{
  "n_layer": 10,
  "d_model": 128,
  "n_head": 2,
  "n_kv_head": 1,
  "head_dim": 64,
  "d_mlp": 512,
  "vocab_size": 4096,
  "activation": "swiglu",
  "norm": "rmsnorm",
  "norm_place": "pre",
  "norm_eps": 1e-05,
  "positions": "rope",
  "rope_base": 10000.0,
  "rope_fraction": 0.5,
  "qk_norm": false,
  "attn_scale": 0.125,
  "bias": "none",
  "tie_embeddings": true,
  "parallel_block": false,
  "init": "trunc",
  "init_std_qkv": 0.0492,
  "init_std_o": 0.0492,
  "init_std_up": 0.0492,
  "init_std_down": 0.0492,
  "optimizer": "muon",
  "lr": 0.00409,
  "lr_mult_o": 4.0,
  "beta1": 0.95,
  "lr_head": 0.00774,
  "grad_clip": 1.0,
  "warmup_steps": 200,
  "schedule": "wsd",
  "decay_fraction": 1.0,
  "decay_shape": "linear",
  "final_lr_fraction": 0.02,
  "batch_tokens": 32768,
  "seq_len": 256,
  "doc_mask": true,
  "train_tokens": 129100000,
  "steps": 3940,
  "dataset": "wikipedia_en"
}
Each number is 128 + 24 x the weight over its row's rms, rounded and kept within 0 to 255. Layers, rows and columns count from 0. The size above them is the row's rms in percent of the matrix's.

# layer 6 MLP gate, 512x128, rms 0.157, rows 397-413, columns 0-63
size [ 97 111 105  98  96  85  96  99 106  97 102 100  96 102 103  98  96]
[[115 130 131 128 155 154 131 107 143 149 124 128 123 129 157 125 118 129 116 119 127 109 110 106  96 122 149 126 122 126 109 128 164 152 149 136 166 139 100 158 107  82 158 115  90 130 114  98 117  86 187 131 114 123 113 140 154 164 135 150  95 169 138 161]
 [136 140 144 113 102 139 131 176 132 124 144  90 119 139  99  86 150 124 133  97 150 143 149 129 120 103 138 100 134 116 121 130 125 134 130  71 115  91  73 116 125 151 107  83 117 130 137 129 103 124 164 118 115 142 132 116 153 181 133 156 110 114 103 124]
 [126 109  85 134 134 113 174 144 169 131 117 141 125 146  92 122 116 102 161 122 160 123 148 182 173 127 152  90 141 138 100 125 138 135 119 123 184 134 147 131 161 116 103 149 132 103 155  90 126 147  84 131 156 153  81 163 142 123 115 133 124 161 128 137]
 [ 94 144 124 134 153 160 129 112 120 114 118  86 146 137 130 153  92 145 135 132 102 137 107 182 135 107 159 102  82 123 113 109 113 167 104 132  70 105 145  84 129  96 121  96 142 164 138 111 113 117 131 111 145 160 167 141  91 116 126  81 139 141 139  92]
 [118 121 119 126 124 125 149  93 181  89 141 117 131  81 157 111 122 134 136 114 134 102 146 138 123 118 188 124 121 121 162  80 102 105 131 114 139 163 160 111 117 110 132 161 152  88 149 158 131 117 167 126 127 106 110 138 160 134 167 169 112 154 123 126]
 [ 89 118 130 133 109 150 117 100  88 123 123 130 126 104 158  98 141 130 101 126 165 172  94 115  98 159 140 122 101 121  92  86 130 131 134 155 174 127 102 125 134 181 132 138 135 146 140 111 111 110  98 131 125 100 120 111  98 127 132 115  53 193  80 132]
 [101 126 136 139 159 137  73  98 153 123 160 139 103  80 164 101 124 187 114 112 154  84 133 104  81 128 119 147 155 150 106 145 166 151 126 102 150 133 185 148 117 128 130 108 115 104 137 114 134 107 154 142 116 138 143  99 102 156 109 118 145  91 118 108]
 [148  91 158 136 111 155 134 130  88 170 139 157 128 121  83 165 152 140 151 124 132 152 163  69 126 145 114 135 144 151 161 102 140 123 126  92 126 157 149 101 110 122  94 123 136 132 119 146  98 145 121 135 105 102 143 143 157 112 134  89 140 149  89 153]
 [160 125 143 108 113  55 111 152 134 147 155 145 125 103 134 143 110 163 101 120 122  98 123 126 115 137 146  98  99 143 128 117 122 130 106 108 117 137 104 129 147 151  82  79 133 151 146 108 140 163 151 129 125 106 123 126 157 128 130  77 118 131 114 152]
 [122  99 106 157 131 125 124 151 150 145 140  90 160 123  83 105 162 115 148 112 139 134 116 165 142 136 124 134 122 113 111 157 138 121 158 119  85 120 116  85 121 138 129  85 119  97 131 125 125 140 146 100 128 173 123 122 104 136 110 152  90 149 151 105]
 [127 148 119  95 142 127 141 139 132 176 161 128  82 122 123 146 138  93 149 143 172 163  99 175  83 161 140 208 116 108 152 171 133 153  91 149 139 143 130 174 107 138 134 154  97 106 100 133 139 113 148 129 127 139 180 134 109 136 117 141 132 161 121 104]
 [128 120 122 122 103 108 156 109 112 121 104 139  64 104 124 144 133 129 152 161 109 157 102 114 140  99 145 119 129 119 165 159 138 147 158 142  91  66 106 116 143 129  97 144 159  87 123 148 121 135 161 131 127 106 146 165 137 141  98 136 114 121 145 108]
 [ 99 162 144 101 117 130 114 130 135 143 138 138 102 136 144 115 114  98  93 155 108 145 116  83 114 160 154 147 136 158 116 124 145 135  98 137 145 140 125 129 104  77  90 154  84 120 145 151 130 130 146 130 141 109 139 153 130 133 162 118 113 175 160 106]
 [128 129 119 114 128 100 117 137 116  88 177 134 130 104 171 131 134  97 154 113 107 151 139 146 138 121 154 175 158 152 121 127 126 138 146 124 192 167  98 187 106 150 123 108 140  94 130 157 133 148 119 124  95 155 126 130  84 127 129 119 155 131 120 135]
 [113 114 111 150 132 102 134 125  95 122 132 146 141 102 138 162 123 158 131 140 170 154  66 119 125  82  90 149 113 128 106  95 140  83 139 145 122 144 139 128 161  82  94 161 111 110 113 176 160 152 126 144 163 124 130 117 127 133 129 160 122 139 143 142]
 [149 111 107 118  99 101 145 157 128  88 112 135  91 144 122 176 123 102 154 141 128  91 149 154 107  82 145 113 143 114 120 144  98 132 153 137 136 183 158 118 113 135 144 122 113  99 130 115  99 136 146 126 170 147  67 147 114 117 104  96 121 140 159 164]
 [158 165 118 121 102 118 133 128  80 139 157 117 136 131 150  90 115 109 127 144 111 110 144  95 115 123 162 131 133 114 123 169 116 105 123 146 118 128 149 107 114 127 113  86 123 171 147 133  93 139 148 133 135 154 138  82 178 160 130 116 126 161  90 141]]
# layer 6 MLP up, 512x128, rms 0.162, rows 397-412, columns 0-63
size [ 95 110  99  99  98  88  95 106 103  99 106 104 100  97 104  96]
[[108 138 119 122 152 137 131 120 134 112 137  55 131 109 149 112 141 106 109  97 100 143 134 136 116 167 105 121 154 134 135  71 108 155 138 124 158 126 117 138 134 150 151 133 101 168 115 108 122 177 125 140 133 160 112 118 117 140 180 106 121 108 102 109]
 [115 133 113 127  92 134 125 132  93 160 149 160 105 115 126 146 126 102 139  89 133 148 174 106 124 142  94  76 161 122 151 138 161 134 113 140 127 138 146 127 128 124 140 136 188 146 129 117 100 144 113 104 154 154 127 108 106 126 115 147 123 149 146 130]
 [133 123  97 127 137 157  93 161 129 140 129 159 130 122 141 114 124 127 150 132  99 102 135 121 178 143  91 134 130 167  76 119 125 147 128  78 136 110 131 115 147 131 124 125 137  99 120 189 107 138 110 136 117 137 118 154 159 142 148 158 129 150 126 127]
 [121 165 142 141 130 123 104 120 151  87 132 110 153 148 110 141 125  94 161 120 107 133 161 107 141 179 133  91 164 162 108 118 136 106 164  95 156 148 122 123 136 105 133  94 155 129 116 137 160 111 114  81 132  78  98 109 173 133 172 129 149 100 101 124]
 [154 104 155 161 133 110 194 103 124 104 106 139 149 107 110  78 132 145 119 136 128 162 102 156 113 135 136 125 101 119 122 108  86 143 114 146 135 117  87 128 130 153 121 143 191 147 153 150  98 161 115 141 143 127 178 131  96  87 134 142 159 114  77  87]
 [105  89 115 114 129 142 138 108 113  72 142 141 127 143  89  98 160 154 184 142 122 110 136 164 106 139 137 125 126 175 130 136 128 144 172 130  91 130 125 114 122 133 151 135 117 115 152 114 150 124 108 106 154 137 144 167 128 144 129 118 143 122 160 118]
 [102 125 122 130 145 152 119 143 155  73 141 150 124 109 106 116  99 138 118 116 120 160 127 108 148 108 110 111 127  74 155 134  95 173  95 163 102  75 104 141 126 140 153 103 139 141 111 161  89 158  94 133  87 107 151 124  92 128 141 143 152 137 158 128]
 [143 109 128 109 132 109 109 144 124 144 103 100  95 148 129  99 152 117 177 157  81 114 130 141 165  98 115 144 149 130 147 127 146 145 157 130 143 126 116 139 167 122 134 121  74 114 133 138 134 166 100  96 110 147 123 135 156 139 113 169 121 140 104 100]
 [100 141 137  84  97  99  94 149 161 109 128 129 133 134 125 126 140 150 174 134 135  96 114 100 140  78 107 146 114 118 150 117 174 122 110  72 169 156 142 134 134 104 142 119 116 111 156 160 149  92 103 130 128  96 141 153 109 112  64 129 133 108 142 122]
 [ 92  87 126 142 140 102 148 127 144 121 125  82 129  89 144 121 125 137 119 127 132 115 111 129 132 137 142 142 120 114 122 105 156 159 133 124 111 135 135 141 104 107 135 116 111 135 145 139  84 122 161 137 127 135 143 154 107 125 110 150 108  96 162 152]
 [146 122 149 132 166 126 166 115 156 126 115  75 102 138 137 118 128 140 176 112 118 114 102 121 116 148 187 120  77 122 129 113 120 140 125 175 112 139 177 126 138 112 113 151 142 159 118 140 165  96 124 127 135  96 118 183 115  99 120 139 156 161 140 128]
 [105 173 129 115 137 156 128 118 109 161 114 168 115 119 148 156 126 176 108 156  96 162 133 114 134 104 127 116 102  87 140 143 144 161 108 131 130 151 117 159 100 122 179 113  94  87 128 121  95 122 113 141  94 121 204 180 128 125 104 141 125  95 150 148]
 [129 108 118  95 118 137 120 101 108 135 105 140  89 140 113 133 119 135 148 188 146 120 157 156 131 134 148 101 140 113 113 170 129 124  96 154 133 108  53 112 137 127  98 161 106 107 113  94 133 181 100  78 115 187 143 147 101 152 153 167 117 107 165 109]
 [100 134 120 138  84 176 136  98 154 142 106 123 123 138 102 110 129 132 146  90 107 119 147 158 124  92  83 156 184 125 123 148 101 121 116 122 119 114 162  89 149 153 111 133 121 171 132 109 123  82  82 170 137 148 140 142 109 115 108 154 167  93 133 101]
 [142 120  87 118 167 127 108 138  84 120 147 128 111 123 106 123 174 156 140 128 151 126 109 100 132 102 145 196 135 133 117 118  74 136 128 145 152 142 139 144 118 109 146 127 142 150 156 100 120 122 127 158 158 135 105 138 126 176  98 136 127 152 115 137]
 [114 169 162 163 130 121 143 143 121 123  86 153 138 135 120  79 119 101 116  91 117 113 114 108 147 150 107  93 141 125 142 111 185 132 101 171 123 113 147 137 183 130 181 160 126 136 131 135 102 140 136 105  59 119 172 138 136 110 122 135 170 133 153 110]]
# layer 6 MLP down (transposed), 512x128, rms 0.158, rows 397-412, columns 0-63
size [ 94 109 104  98  97  90  98 100 103  94 105  99 100 100 102 112]
[[ 74 113 140 145 104 107 125 104 122 120 114 156 120 114  96 124 127 132 127  94 108 120 114 115 139 111 132  96 145 188 153  72 150  89 162 114 160 148 141 135 127 134 112 172 109 111 142 134  91 145 137 124 116 186 154 142 167 110 144 148 154 145 110 130]
 [150 127 163 135 167 107 133 111 144 148  85 134 139 139 158 138 129 172 147 145 130 136 113 107 130 176 104 150 118 131 118 139 118 134 126 152 132  91 144 129 110  66 102 138 148 119 102 130 147 173 127  96 116 137  86 137  92 110 152 108 145 101 109 117]
 [162 111 126 110 174 150 111 156 117 145 159 142 165 119 108  85 136 129 108 131 128 117 155 129 127 110 143 154 102 176 145 115 123 137 123 117 150 143 127  94 160 141 133 108 161 126  97 160  87 109 141 105 149 117 100 133 173 132 133  84 108 106 166 167]
 [ 98 121 124 120 106 127 118 172 142  89 127 152 129 155 113 136 144 131 116 120 131 130 127 151 139 118 116 153  93  51 132 150 108 126 149 157 119 145 167  93 135 123 117 144  64 103 116 131 139 114 121 134 143 139 112 122 131 136 135 125 114 127 102 159]
 [151 121 119 116 117 111 113 141 116 114  79 124 154 128 101 154 127 175 118 138  96 132 134 116 168  99  91 124  67 135 152 149 148 134 138 145 152 113 118 147 153 141 135 118 150 152 107 102  86  86  97 147 135 138 143 122 114 111 132 167 127 132 109 108]
 [147 145 146 141 102 127  91 184 160 165 151 138 126 116 127 113 122 104  83 152 139 163 135 101 142  89 122  86 110 117  89 108 108 136 102  88 145 155 154 104 136  92 102 144 122  96 122 155 132 151 131 172 129 158 112  99 146 112 133 116  93  88 147 171]
 [125 113 103 127 107 144 115 161 132 111 117 126 134 138 106 150 141 101 113 119 119 147  89 141 119 124 142 129 125  62 103 117 135  35 138 117 153 135 117 116 143  90 152 122 102 191 123 146 162 145 136 143 110 135 104 148  93  73  82 119 123 102 128 167]
 [103 187 140 141 108 136 105 127 148 100 138 110 138 124 133 164 132 128 115 109 162 131 106 121 133 145 113 101 173 112 113 145  88 122 152 127 107 116 132 162 175 134 154 181 154 116 110 120 102  88 115 102 155 127  82 135  94 196 150 108 164 143 110 120]
 [159 136 148 166 142 101  98 127  95 106 157 123 110 121  93 129 150  81 120 152 132 129 148 150 139 135 161 148 160 123 166  82 123 104 125 112 162 140 164 137 139 137 114  97 128 129 139 116 181 138 145 149  71 145 164  87 124 143 129 111 154 154 150 138]
 [114 129  85 137 102 162 156 165 149 124 126 153 139 122 145 123 108 133  93 134 105 141 140 169 127 162 142 143 129 175 157 134 135 148 136 140 146 139 126  73 108 169 172 134 123 142  78  97  95 137 160 125 139 135  86 149 117 122 124 153 144 152 137 148]
 [104 139 131 113 111 128 106 156 134 100  90 126 107 145 130 130 111 116 138 155 150 103 135 114 126 111 180 130 100 135 163 101 121 172 148 201 121 147 141 107  80 128  83 129 114 147 107 134 137 155 137  99 126 131 177 124 167 186 120 139 151 108 111 106]
 [156 123 128 150 105 110 130 135 145 139 119 139  95 152 151 144  93  95 162 101 128 120 136 115  92 112 160 141 166 144 142 133 148 142 104 125 113 149 133  95 142 105 138 152 153 135 101 113 126 158 137 135 140 169 113 146 124 127  89 141 139 101 129 167]
 [128 105 122 110 204 166 112 101 141 123 151 118 108  87 133 158 148 143 156 137 157 131 128 131 140 169 140 143 151 131 103 127 132 109 154 160 138  96 118 135 101 142  72  95 145  87 151 109 133 117 105 137 144 118 124 127  79 134 156 125 107 128 151 118]
 [162 118 152 122 115 164 148  90 123 107 117 137 137  98  72 117 126 165 132 108 145 105 132  87 111 128 112  85 136  69 141 116 143 120 121  95 110 179 109 182 101 173 182 146 113 124  96  95 129 137 154 112 114 168 115 128 145 173 123 156 119  90 166 136]
 [150 120 150 123 179 135 146 109  80 140 146 129 122 137 135 177 143 135 109 133 139 108 109 122 132 127 160 105  95  98 123 136 129  91 118 123 113 157 117 139 101 103 107  95 168 145 112 122 180 188  89 122 122  89 101 135  87 100  73 127 140 142 107 108]
 [161 155 102 132 134 144 162 124 125 110 140 108 169 125 102 150 112 122 153 107 124 112  92 127 154 140 101 108 159 168 114 129 126  91 113 176 130 151 126 156 138 114 128 105 118 139  89 142 143  84 121 160 109 115 159 115 143 145 109 114 130 127 153 164]]